config.toml
d_model = 64
n_kv_head = 2
head_dim = 32
activation = "gelu"
positions = "rope"
qk_norm = false
init = "normal"
decay_shape = "sqrt"
Each number is 200 + 40 x the weight over its row's rms, rounded and kept within 0 to 999. Layers, rows and columns count from 0. The size before them is the row's rms in percent of the matrix's.

# layer 5 MLP down (transposed), 256x64, rms 0.129, rows 132-157, columns 0-63
111,235,223,110,191,242,125,222,149,131,229,200,167,231,261,212,185,186,174,206,148,232,188,135,223,264,200,239,194,184,154,174,125,249,210,184,212,178,194,124,271,150,175,196,175,151,186,150,249,242,175,223,155,222,182,216,202,135,155,165,179,269,160,228,212
090,209,168,187,205,198,224,206,179,292,218,224,235,214,162,161,129,155,226,208,188,197,138,177,207,331,229,179,248,247,175,159,182,220,92,197,227,175,185,152,176,182,195,221,185,208,129,238,218,239,233,170,200,208,176,273,153,180,246,230,246,208,221,122,194
096,172,216,201,147,115,227,220,212,180,190,216,140,185,254,199,165,263,206,159,194,151,234,188,251,200,187,104,240,208,172,188,164,162,196,165,183,168,151,114,283,210,197,255,221,232,180,216,159,214,236,180,239,142,276,174,285,188,122,222,223,187,193,207,220
105,197,196,168,156,174,161,201,179,78,175,104,231,194,128,228,239,204,215,136,207,231,125,209,218,156,158,210,183,178,213,154,165,201,200,241,240,196,189,145,226,249,174,191,219,126,140,189,200,148,196,216,246,189,237,250,184,187,231,159,299,213,223,219,234
106,187,157,272,189,228,113,159,130,182,182,205,173,300,137,274,181,205,156,157,229,202,215,171,208,167,188,200,288,208,207,220,186,212,230,167,224,253,186,131,296,216,149,226,201,157,208,215,203,171,148,144,223,187,227,244,122,208,203,230,216,210,217,219,215
100,154,203,141,151,264,209,127,292,216,175,148,241,211,259,194,183,187,208,138,184,226,204,206,238,269,175,258,148,222,202,156,199,179,147,196,190,155,192,232,145,167,178,189,212,223,198,260,134,203,169,188,132,229,219,172,131,108,237,237,183,182,216,249,227
104,182,137,195,119,112,226,159,274,200,198,283,168,201,188,247,188,244,157,232,184,171,169,186,206,190,272,175,141,199,173,197,227,146,178,239,212,188,163,168,182,231,204,203,191,180,207,205,103,150,261,232,187,199,265,131,170,195,207,256,164,228,261,225,242
101,252,225,177,128,159,196,144,278,204,279,207,231,196,257,165,185,206,143,248,237,134,190,179,163,245,280,176,161,221,218,219,224,226,169,228,198,122,208,142,218,172,136,160,197,233,244,198,115,201,155,146,165,202,160,200,151,185,200,216,172,244,219,244,185
094,222,225,223,227,171,197,253,217,196,157,220,132,234,143,136,165,245,279,220,260,236,179,288,196,216,215,136,239,213,225,243,200,238,225,169,226,132,185,150,168,208,194,191,179,281,179,232,247,187,199,236,186,288,229,215,199,179,250,187,232,239,207,249,113
105,211,192,226,174,150,235,245,135,206,293,212,179,208,253,187,186,214,211,171,171,199,213,222,175,216,160,193,163,164,151,269,173,183,199,242,134,180,225,282,194,131,240,204,125,230,217,138,166,211,170,126,126,199,180,160,138,174,229,142,125,217,224,212,171
095,132,149,199,130,165,147,269,208,146,250,173,114,209,133,210,177,167,157,153,155,196,244,284,197,282,172,166,205,217,192,201,207,162,203,195,192,183,179,174,173,166,192,234,175,247,205,196,177,186,241,245,216,118,184,175,228,118,172,189,176,163,256,152,181
102,224,136,266,134,166,252,252,189,170,220,180,207,195,218,227,228,167,266,196,181,140,219,176,235,183,166,241,210,260,191,260,216,169,95,113,202,115,175,185,213,238,198,242,167,221,216,171,256,147,225,204,145,229,209,215,169,196,213,155,175,177,253,253,247
085,235,185,116,208,189,106,218,212,226,204,116,169,256,158,148,229,163,175,195,142,255,152,182,261,245,132,148,290,173,229,132,187,233,203,230,190,220,177,197,244,225,189,221,237,210,148,155,202,188,255,206,149,208,194,176,163,160,201,186,149,161,215,156,181
110,213,202,232,213,235,212,213,253,190,247,236,172,190,214,192,157,148,197,227,188,240,115,170,164,198,228,101,208,207,192,250,123,149,237,198,136,181,192,214,101,187,204,110,218,259,201,203,181,132,198,239,199,177,162,182,225,242,219,154,173,278,158,157,237
100,219,123,194,179,242,194,207,189,263,173,243,147,229,200,252,206,248,181,250,227,144,199,226,198,308,198,205,186,190,232,230,243,190,224,202,168,200,164,164,174,193,108,270,140,180,263,154,216,216,204,203,166,211,217,243,210,135,98,233,220,198,268,192,247
090,175,200,181,176,169,141,132,279,160,182,211,214,275,139,222,188,187,113,260,151,176,193,167,199,192,181,160,221,200,180,218,213,286,286,161,204,173,146,157,151,162,170,156,266,219,192,168,236,263,155,251,162,210,221,219,204,161,172,191,219,211,155,259,211
099,198,179,142,287,216,206,175,235,209,205,238,266,173,234,186,167,183,164,160,154,136,149,232,211,275,268,171,147,216,206,224,171,182,177,231,162,187,226,242,221,206,170,137,218,260,212,256,144,298,194,238,258,202,144,275,191,168,240,165,215,182,238,189,205
098,157,185,220,217,244,249,237,236,181,200,218,210,265,259,192,238,154,228,263,174,251,155,167,248,191,227,211,133,202,176,167,147,92,182,193,195,177,211,180,144,256,220,214,231,186,246,98,190,221,150,202,192,206,268,221,272,246,175,238,239,246,243,185,205
108,294,259,235,242,230,200,258,193,171,245,184,191,259,195,164,170,244,198,243,173,128,107,236,185,236,148,220,204,171,144,170,229,265,190,247,202,225,188,182,279,226,204,171,189,272,180,214,219,259,166,179,238,204,144,125,197,151,214,204,203,226,226,192,145
093,221,149,228,239,168,192,118,223,207,137,211,187,245,177,144,196,179,148,270,138,175,176,189,168,155,216,238,208,164,157,222,200,199,243,231,206,252,145,86,209,239,196,176,244,201,117,125,212,205,227,258,192,224,245,260,210,160,184,262,174,187,211,194,239
099,194,216,208,172,243,178,190,140,157,166,122,217,253,210,270,178,186,138,288,292,254,219,229,179,188,194,217,204,219,158,162,167,160,199,223,268,197,148,239,171,195,179,149,138,169,207,182,132,212,155,155,183,242,217,228,182,249,143,184,201,194,231,247,121
088,260,193,248,222,247,207,202,200,211,211,185,136,254,196,260,113,230,187,163,256,228,166,166,148,240,153,190,167,186,205,146,211,165,161,196,164,157,203,131,138,206,228,134,190,246,186,222,132,238,195,196,247,221,151,162,174,238,120,161,195,147,196,143,137
101,202,170,201,174,210,209,264,154,137,161,206,170,170,182,226,194,251,209,155,169,278,223,220,215,158,222,216,168,234,150,164,243,251,226,270,191,176,274,198,228,185,249,194,249,248,245,124,232,264,248,201,220,141,152,165,151,234,235,199,203,128,186,141,137
098,271,186,195,219,172,208,187,199,180,171,135,163,82,181,206,255,165,246,157,129,163,208,195,224,177,213,130,249,192,127,205,172,202,129,292,163,253,219,225,173,163,220,169,172,201,206,203,215,178,221,240,202,216,180,189,230,160,256,235,174,193,304,199,216
090,144,222,190,116,204,245,211,244,166,170,255,164,135,248,236,193,262,167,130,164,205,252,207,243,197,248,265,193,194,249,252,281,198,251,201,161,199,243,164,227,251,148,189,208,257,179,244,145,217,227,226,162,179,191,204,161,193,195,279,233,257,181,174,211
092,190,161,223,158,205,222,156,163,252,139,167,168,198,207,182,180,186,184,188,202,272,136,161,211,162,162,221,155,178,182,129,192,269,186,263,130,156,166,166,278,227,194,194,236,211,214,282,225,246,201,245,188,86,230,210,183,245,197,243,232,142,187,161,220
# layer 5 MLP up, 256x64, rms 0.196, rows 133-157, columns 0-63
095,117,209,149,226,242,179,186,201,171,185,192,184,171,235,269,275,229,118,169,208,190,212,203,206,143,223,212,171,223,207,202,237,241,228,181,309,223,208,237,168,156,270,206,235,184,239,149,141,149,141,132,230,205,214,248,204,196,175,248,180,236,194,191,287
105,220,216,191,242,178,220,184,210,169,243,186,250,177,163,207,236,165,189,287,196,157,220,210,155,204,196,276,127,165,257,256,213,236,227,178,233,230,231,245,150,128,171,165,250,194,192,231,183,200,203,164,102,190,109,159,145,145,244,237,217,230,234,165,254
108,152,197,189,252,259,162,183,167,255,199,206,239,219,135,216,200,186,232,262,247,136,209,194,221,236,214,176,165,171,219,199,124,128,197,205,195,188,156,152,248,181,194,197,276,195,165,262,165,216,165,234,184,192,185,107,228,221,163,300,144,255,152,220,162
104,212,193,226,230,122,171,207,201,159,155,182,257,122,233,159,209,173,193,200,265,132,197,211,135,159,186,196,127,168,246,269,250,196,209,243,243,206,191,245,160,163,235,291,172,176,114,233,200,183,229,215,222,169,170,190,241,276,230,199,154,211,165,165,172
103,223,190,144,241,199,190,206,199,266,162,259,162,212,175,234,206,111,224,279,139,192,168,184,177,246,206,174,195,188,161,216,230,124,201,192,296,232,134,141,239,132,229,201,181,272,165,186,220,220,240,249,202,218,287,205,207,198,164,148,220,222,207,252,212
108,168,243,142,295,123,186,239,161,172,222,173,222,170,210,186,195,227,184,188,238,223,269,228,170,186,171,210,146,171,149,161,175,180,219,159,255,197,220,192,175,231,159,228,151,181,256,211,295,153,152,201,173,225,146,265,179,185,215,251,233,218,152,110,160
096,91,257,138,236,212,233,200,96,184,192,197,150,192,200,195,179,239,231,165,174,242,183,247,266,237,161,267,235,190,187,217,180,208,155,162,235,173,173,214,181,214,206,222,292,131,138,208,189,178,224,165,187,195,204,190,231,277,212,255,223,228,173,131,201
103,219,112,250,179,197,243,149,165,281,214,178,213,166,151,218,203,180,192,127,206,174,248,235,189,237,231,131,307,223,203,180,257,209,209,236,203,241,187,193,207,232,163,304,149,249,164,211,237,197,178,169,128,227,213,250,249,238,219,180,172,206,194,161,196
104,266,171,156,228,163,159,173,151,189,186,190,248,201,150,166,211,216,183,150,209,187,232,184,196,147,236,232,297,262,255,137,183,156,242,141,236,249,172,124,215,257,232,170,290,207,193,172,262,199,205,194,240,221,197,252,238,211,166,189,237,125,233,188,192
098,85,202,134,195,223,183,175,195,165,221,179,177,149,257,213,194,193,237,158,189,109,214,263,222,165,250,150,143,160,206,246,198,173,207,156,168,229,131,205,225,244,155,211,215,193,181,194,260,290,236,205,225,157,235,158,229,221,204,235,174,195,261,252,153
102,242,228,150,191,182,206,227,198,224,133,231,246,162,204,163,255,205,270,242,139,242,198,234,169,191,151,294,200,269,169,234,176,289,180,205,196,220,181,188,226,143,225,175,226,210,183,203,133,206,105,157,194,152,163,208,199,181,173,225,216,216,143,105,211
091,134,247,210,172,238,176,180,231,177,113,222,219,136,171,237,187,175,242,244,242,176,230,189,111,196,270,229,255,201,201,141,223,153,204,216,176,184,181,227,129,212,202,240,291,205,152,259,285,214,176,230,222,173,230,226,206,211,144,132,229,213,224,220,229
107,185,179,221,246,280,179,190,244,219,100,222,241,257,193,248,276,254,225,205,214,181,228,163,155,172,186,181,118,166,277,218,245,234,202,202,244,219,241,259,216,192,255,252,178,190,191,148,185,182,159,146,255,170,210,233,174,253,207,179,164,124,224,222,219
103,144,236,176,196,191,118,155,174,162,186,204,220,184,232,218,244,147,173,195,194,162,236,167,203,185,217,249,222,239,246,204,149,175,181,171,224,235,256,200,198,164,318,196,211,184,172,198,172,183,203,304,247,220,238,149,187,313,236,191,167,256,137,191,172
107,222,177,161,234,185,178,212,63,230,192,169,217,208,209,243,194,225,220,187,207,191,207,196,132,209,269,185,216,223,190,160,204,211,185,279,187,220,210,229,177,142,111,221,221,182,193,179,136,145,157,255,153,227,138,208,157,168,262,271,244,238,150,171,151
107,184,127,223,195,216,191,257,202,237,265,196,192,209,145,246,232,177,205,159,211,258,251,175,196,194,117,182,223,198,290,219,256,132,187,257,255,243,248,174,197,200,230,230,219,136,185,158,248,170,225,207,221,216,175,150,170,164,146,124,247,121,224,187,223
094,220,249,235,220,173,142,276,147,252,186,184,253,139,210,237,126,210,259,158,175,137,200,253,179,220,200,231,179,165,224,177,237,205,216,180,297,247,219,183,252,161,202,188,206,233,245,263,153,198,133,159,137,207,151,213,129,209,194,146,202,151,194,190,192
105,190,109,205,187,115,191,181,224,210,160,239,233,207,206,226,259,105,261,164,159,204,284,183,194,177,228,239,175,284,264,226,158,173,202,137,202,246,165,240,212,246,259,182,217,211,182,178,210,250,211,169,176,165,246,236,154,237,195,205,218,149,160,256,210
099,271,236,202,217,156,152,172,119,286,225,197,232,190,212,202,152,190,117,237,253,189,243,192,120,167,237,157,194,150,210,187,187,179,191,250,209,232,195,140,298,245,224,220,264,147,175,184,193,146,175,217,175,188,205,234,189,217,240,226,164,209,116,223,187
103,138,200,116,234,189,189,243,231,282,210,227,193,187,110,181,174,208,199,143,121,156,193,217,218,207,244,188,151,202,247,249,158,201,173,193,183,233,217,216,284,183,198,228,217,211,183,258,213,152,213,316,218,175,233,150,234,151,234,184,265,237,209,216,232
095,152,258,122,131,115,154,218,183,208,175,188,221,154,191,108,211,194,178,227,264,202,164,184,229,145,175,164,174,251,241,245,225,186,207,215,289,277,202,212,206,190,194,229,248,189,208,106,237,141,217,200,176,200,168,208,225,221,232,276,229,228,191,197,187
081,164,155,179,250,234,192,195,165,256,194,220,209,263,242,187,222,191,174,139,171,146,216,239,166,241,235,203,178,160,173,234,162,149,165,104,289,277,199,207,138,207,151,89,227,171,142,193,194,231,192,209,196,229,250,193,219,188,196,237,230,180,157,265,207
107,143,216,274,146,183,166,149,175,213,171,179,248,256,177,242,259,240,163,199,239,238,201,159,142,210,217,243,239,196,219,262,155,195,151,107,198,207,235,167,173,205,299,180,239,220,215,181,116,153,169,249,166,242,270,211,184,218,207,193,184,187,235,178,155
098,213,217,220,182,117,144,218,185,207,244,208,245,170,171,196,260,123,251,259,199,179,197,225,95,202,157,167,163,211,278,193,209,132,196,261,227,236,165,206,183,143,240,172,195,196,311,169,255,148,206,214,214,208,223,184,210,172,240,197,254,220,201,254,209
097,218,281,204,210,151,212,217,171,218,243,212,186,201,239,261,206,186,235,182,323,233,153,178,150,173,192,234,155,169,199,251,242,242,175,198,206,211,293,128,147,124,169,247,162,223,236,169,210,160,169,212,137,240,174,186,185,212,193,249,169,161,240,177,252